config.yaml
head_dim: 32
vocab_size: 890
norm_place: "pre"
init_std_qkv: 0.0255
lr_mult_o: 1.46
decay_fraction: 1.0
batch_tokens: 32768
Each number is 128 + 32 x the weight over the matrix's rms, rounded and kept within 0 to 255. Layers, rows and columns count from 0. Numbers have three digits each.

# up: layer 3 MLP up, 256x64, rms 0.211, rows 214-255, columns 0-63
# down: layer 3 MLP down (transposed), 256x64, rms 0.195, rows 214-255, columns 0-63
up214:070093114164135129128095110127131154096106151122112157077113120146135134084146156135149123120112167102153142133081074170137071132081132097073220101141175136107090156150118082134110181114130142
down214:129145069096108121121154096151179079137099121142110147133154133054107147112119112143151128175160102111106122137088155200129162077067105147128086152202142161096143116098134134060145135110132067
up215:153130116108052122186155127175172149089109166149049169120161147156134064215114097122149141115089128157148154166127139131117140143129135128127096148134077055175165109146098089134093135048111113
down215:114203142094130148140141107146168118128109106146126217108166056159077093151154147089123201115135141151086155166184139151144078118058138131135079182127132204144109142157054134137140105103144116
up216:131121142109149118117182168091117157082150255161161143118092160061081111121136112173153076168128169094098101086080105145076165124179121092126094096136135088161151140121150184115108151109167151
down216:110140154215132135136147052100160153229158129086086044080166092161112136116091153102150136106150163077112073106081132065182105100163122082180202131133135165202179095148173134172077135151106140
up217:136080090091115175124189100100122079139132108140106126127135138115133172150161142168169112119125133110137158121184091114101105098142135115104093130177061193058158117102101131140076149102169174
down217:156151094157156116107130058143126141129123080097115153117129112118120144241156141147126149103082114103144101148119128081149182155130165139142209113178130114133132138187076157122125137143080137
up218:146141109163154199124071156105108123116096117053158176128136121107074130112085088156105118129094138102137124140132109104128129122119107129166098111119124123147138167131075142179086158136153125
down218:126122126139113091146112080142122131167110093155140133140124113140199101105097061112075124079129154153145095171164136156133119129155085138113107149149115160170134129068202079135137131117109148
up219:169136087117155144169136111145169183133159124190146092090063148082101059110132111100242078082116124107231115123153187160066094089125162146155178145167114141087113142176096148070122169144123090
down219:169088128139185131111172153098130135150079088201117161167177119202151160134115123138133089108120187152116137067128089139112178207107100099136120102225152159092102134153122111104143179166128188
up220:071129205193160124107189112146139126135114115140126108177075139118109093124122150033166166194081141173078149142071141123180111115105128099156150166075121088188082131146105113120118148118142103
down220:168091124139167113150162126071111209153124110115121127108093116109113212081156101128110112148167093147145117109133185111119128140184188181071154167078150136133108155047134156133131110205079119
up221:148198141163101051154106082040131099116151106097174142120142151168128071129149170076140176097132093176135171144095139113122126162138212103139099081142080150132153112095169129112172142138084126
down221:082116114130096140139126107192154180149166172085123141105114064162130167133138126183115118208094106102113100076119089108112184153140038140120115153161176159107163090114141113084177118136182068
up222:100168108163122121105161143048115150079116119132110153137123080164092156130121083148066179138117098149171166149082111172163097077152137115194100140117102132141133130145105103165138155159149173
down222:040144115096159093112086164123127125077155157145149134114122140152127153112113153128130087172163150155114156079154116148134126111128174094138149101086119111157064163206130137155167152134078134
up223:109189136166110129158151151132148228130096098156172108183140119157165044103134120138128099100045125117118163142066116095117140133144102079155190078087177106111095068163171132148104114155148111
down223:051104118116128104200194135123152146146090081133100161041136148136114107145106107139148158118111119142187211089139123108128118131150151166127144123150153132133116085118159079126139148108101113
up224:134131164187123135156132133146122109146136137077167128141186139148164068093120117133093099165158104078127066101096118143089098181163142087062148124075130146158148112144163140141131181128158099
down224:128065083150171117086142155081119187072106096122087107149138111120143150176138069133097151118128099146148177157150129116114185147151102102146114114151095174093092037145112105118117123157159127
up225:108159119128119111129185172138146152077142165119154150147113144133110102108140142115176105167111160150179141159116162152143180106140042101100136124130104102127102097136124143100169106104160129
down225:115138112151103086181150060121195070118136120118158107128120176093092141102105148121121121091165064052109128133149107093125114163112072151078151192123112079166134126115191114098095162090136112
up226:201108174066174127143094125097220159132110138105101127140134160098104147165134138067094052076097153195134181146160095203141149131148072157088087118135121090063199144071149086164061171108086223
down226:051028073057140118116158118072196117160172108188153118213161136107105131133107108069099112131134120076067255128165027192178138089092107145156177117150158189088216209085081109087070164068102171
up227:153108048166137200157144142164108113149175138115122120114123098159132110120158102160140181141174151118058129066125091085068157117087097061117128087156100172059164100134135128135200148097133119
down227:096144178073179092112098113149101097107082114122128129108092149072092124083111180068114121083117057137165175131133188134166085100143116166129077139080147085104100101110146183057085156117095144
up228:090127123169142131172197159144128122137089132113112090165132143095102103053153155155198074092093102154103129164149123120150126101111154173121131144133124098176110122174114151081143184146117122
down228:070171072172151143096114167182159171218141097121187154175131129123122117171089108147166150110094111163152092163124141081106119105145100161092109130096110123151104082110094156150106150123084194
up229:111107114120113132149151121144075228127123145155148122101124124131138125136170172108199091163114129156141122093160167151066112149188115076104123126123100138120095091096144187108118151123114106
down229:116123162117118112057125161106136114153165168160160117163131145104094128142087130128074102079137084110142114208142122138068091171062101102138141145121119218122151141129195087142140123114074134
up230:113153136156142123144140146168139090115130162151123129152078073052181150149154177159159194155101015164116100087147075169114105083166096156081113137220162112108177135105114161165133124066081122
down230:051050116043149164138184115108129144140182140156061110112157156168124197096212071092190145141099172162107127100125198159125154112126086177096095100080136108108147093124107169069101172118140064
up231:144173093107151114144153153132111135126143135176166151131103109158164123145160113129119181103120129108148082106141172127112147147083085141130142181130083109161164124069149111086079159070100118
down231:164093163104102153096121121165151121120122123107147108180121152144135151078112195131119151131138141129084140128046106123087132121128153073164128086128114148133134116105153080159144121210144110
up232:128197102173128134089105049134156090085108114131171127200210097129147144146129109095122108055139114131084132198116133156118127134116160106096126171135159191167162086108148178122150143087163096
down232:207150157116138173109169105152105115118141146154171066131158180119133089128086086147166207163206122151196138093083097044096115163087148120094141084132108165098087137121166117182118133174127145
up233:126119134128128139176138139106127177117130099147100107124105139124128134094100109124128165118173112119145153181177125144123144109185161098119097104145104098124165118084160083154150175163091159
down233:121146157091110122106089135134197151113118162101115145143129109100149148141157158147187066111137162150087125133133077136152103152083111165088133169164140112109135116145098098099090093125151140
up234:157097103136122130143130162163150192097098171128165153079083138121094209172112170121175072102095151148123032101135119144142161147058123124119106110130105123099129194074115107137158136177161073
down234:090167116163140126163127077117117114136084106114097140152116096192131091106138128096094110134127130136051117186108135163179045134133187100132157140072101116219121140119185118200195148149127106
up235:135089139141165118183061125098171107101165134119166119087111199113114119136160171127101076134077161209114120102149119102149142092086106124188121120140163127127132139174093131134064133148150112
down235:161098155127128094124149145114153141134120127147087214148087161132139150124131127124198124098154147117170134163138134129106114199152154120122152171059110149101123085109162129156164134126125031
up236:121116055137089111145129162165129165084107095142114144108122111104119115104166124157122130251107158165099070086133124134115168173157176123151100097108124135136159140164081067065146149090148091
down236:164152153110168140135117068129166113199126119134169100139154143143131163111102118103082099045114082141127123172098113139085088138154151216121146204120106166116143116126154094136139160088140130
up237:092133132112132109168123115140114138150169130181153121144138088148152124125094084142072121127080125134097086191118147129162157117116165104071160161085127092136113157121126100173126159131089163
down237:110160110107145111113137135116093096165163142089125145114102150104158140153116127142161119150132071169107158135129110061208144128123117106127118121165139120120126113128130160119195131092127157
up238:118147143164108118158107128122117114070015164117152150124122134139087076074145108207067130147139100147179128068088130230124119082184137147158104154097170106109145104134144093134174147092139105
down238:191200110136188127039131129156175080115161093139098116118139086132166136084112163129153162128083112092082136116126104149145053117150153115168110166029180173077130136144160120142116070099149122
up239:110166106146142121102111098112129171091105144137158086117187117129144105209099126096106202118113087120118119140118114104093118129070110123125126168135119108176095114123104124149204189157146093
down239:141105078118149135122143114158081106123144092155091156114138162118108100067083086144114119191099111107169085152127159159141081155158116083133138077116119099176162182183145170162122110132133151
up240:166106035083105149174106155080198144112089158125140097137173140144136132126127156110163119200100155090167098102119140173108109108166153129160121132125130109131081096110103116102093172114126113
down240:153153177142140111095128119194041115157111129104141151171099107148149047120179114113108153056166132119131114178123130102123130118139119161095160145102139142186174117148140122129119129131130154
up241:138104076132134128124147114096141147163101099137101139073137089154132141130152115117142075126087152152175091098167124127127151141164129129083105067134170160048150131121067119126125181109088170
down241:149145151194121144095136111139147118170103169164143120133109116090099134154113115170136195159104114184179142099135137124155131163108129108157128147082154157101126067162123083159095118120122083
up242:097141128171122181200099129103112074110143157107111131135082169146121168107136249147085150130112107157085183124177098075139166092145124157135103102143184127117203155067153116154124119131107141
down242:151119118079140072120181110141142156135095134091107157153184093070144148146115113063123156143143128188126158149102078109167144178083164064109165064205121095182143164171121181133178164106122076
up243:111142167125180103127084128124116158052081183165135122095134141106098161167093119149122119100146095191123099119137122098103119078124184153145137172159137169133155080115108146114157193116144122
down243:109148131129148134164126108139100090167151124137107077113136125130128124102135124103115191117147101097085115116115109138161125136221191094124116086145173072152134154168124112170090101104107154
up244:140108147114166212141133113084139172087047132167115137113112130104133146135135126159050090106110130122141134189159119113104090106142101143097103076155091120153174186191125172173143178086177134
down244:197131181175120122118047064132170080112181135137113108090120196119176146161142132185124099139104095108128028116096133165158134054140108137142176136159124144152081131187139108115111167130098133
up245:058146115185184123098144148129098124101130094131155097181091161122078148099144128148123117175150123165059156087091149082134201174085121131124153109095118182117169117137154156147202124151097131
down245:170133143169094138176074135149104154141123123171146113122151144185147070133180145171154172089089112095141120137163145178107084090131101073142083171155177051097090116098105084139098117149111140
up246:168147135113086125106131115171109166114142107126177076210142130152127119067165119119123105176083102119113171076023120129174124123134125066124124088107190117165126079169139134119097157123191148
down246:082101176138096145147105150084131101120121096110022149195173150137132133165120124164133103107119179139128095119142104154163170132143132156100125099101138148132146125162091120104055160122068158
up247:109113117120125129179118083128118133087076173129119127137193192075192099159127211119148111151114127174100140146186099182158087116134152184119124111145084055144202095190070148146102150092090180
down247:092204078093043103126099181121181206108099058052088148146145093071120094105012119100088153009108160063115228168147133046144127125116118118157087109077134197121154113179152084112157121136206100
up248:165146127149134133172098126094142138126073171132059123105119150083095086089111127140141146149106141162162111142124139162167113130151127206142128125107124141101189109142106138131153131144097096
down248:150126144081143162077140164128097146158149144146135136117183102153129168148118114088118144143105153086098087119113120103157169147119088122103134081125138108177098162139130124071110132100151161
up249:191129082125076110122171070129157078130102221135161152189116127156127126210105103094103126148126087127104165102118121114109111120089165133136135077139080113174123146101180119190066143126112176
down249:212153021150140157100116121179121130150141160102102114098131032091037124181116128160140115127140126118140044162128122154123141106135161168167128125132171125122108100195149064182125110119127152
up250:142119145107116066145105058115117170155135045138197210132142169086148112163092138099116154133125058166156098091175169107144136103120077116153162153154136124110144157121097135185132123129181129
down250:071087126105075137156120133128144112169133175085109092140089037109108122085130175196138151152095134149116087095158101099171113171103109139126138119172166161115132156175157087124136148147081117
up251:162170122125158099106147149113138083075129118066103057180158088151126083139156146118120136158159096155153142120072130107126184122103169087156099105096059145131164130152153177134190152125139109
down251:127123119055180116127188061131106106151151184152162091152095105098079171071142151158129135117172100193160128113130070161104158102101182133142158148114094221179145173101082135107132137108124100
up252:237111124124111137143172141182123155125110136151125158150163111117139120110117105129134076104139124147135106099076159135140164086131163161141102136130124110135116085073052153098152177148123138
down252:103109070146168140092078139146161121128181094146141104117114105148130148127155174145158108149095150132075121146194189134156139130070127096174154097144136113118135110127116108165089129157116160
up253:130109147119116177199131091148159133111111128083195081105131192119103080159106183097123060122080084150128113176111146133085149123062098112153152129104107084230158092116171170110180076172080127
down253:131080231106052123139146131101124139135163077119196153098117134133188162146175127137170072123134168146116119066152089115157123138076127152096139150200147149119146156138093102099087141132133176
up254:133121125109124149094147063110141163119150121188067156131159105187104188141096117158162143099152147181140146081070113128153129105144192091111098124191120167117124140118114102114146137135056119
down254:132121144171115133145101197139116151153162107086121107111121124151172159113119148119159142114126084042138066075097160159072148111140121154144176127101097113180120142118104148140125088122139158
up255:151110127134125087140088090178127135140156076120096154160170110091116119122109162149140081160124111176173111096134134151146197138193151139080138128110129091096157095126139141128154149115115106
down255:098167157143200156157146130129107070114097135171090136088145128121176137123120118136109118156137156097175180158156093148086099134124144098124149154133121198145090106108174108149138119113173093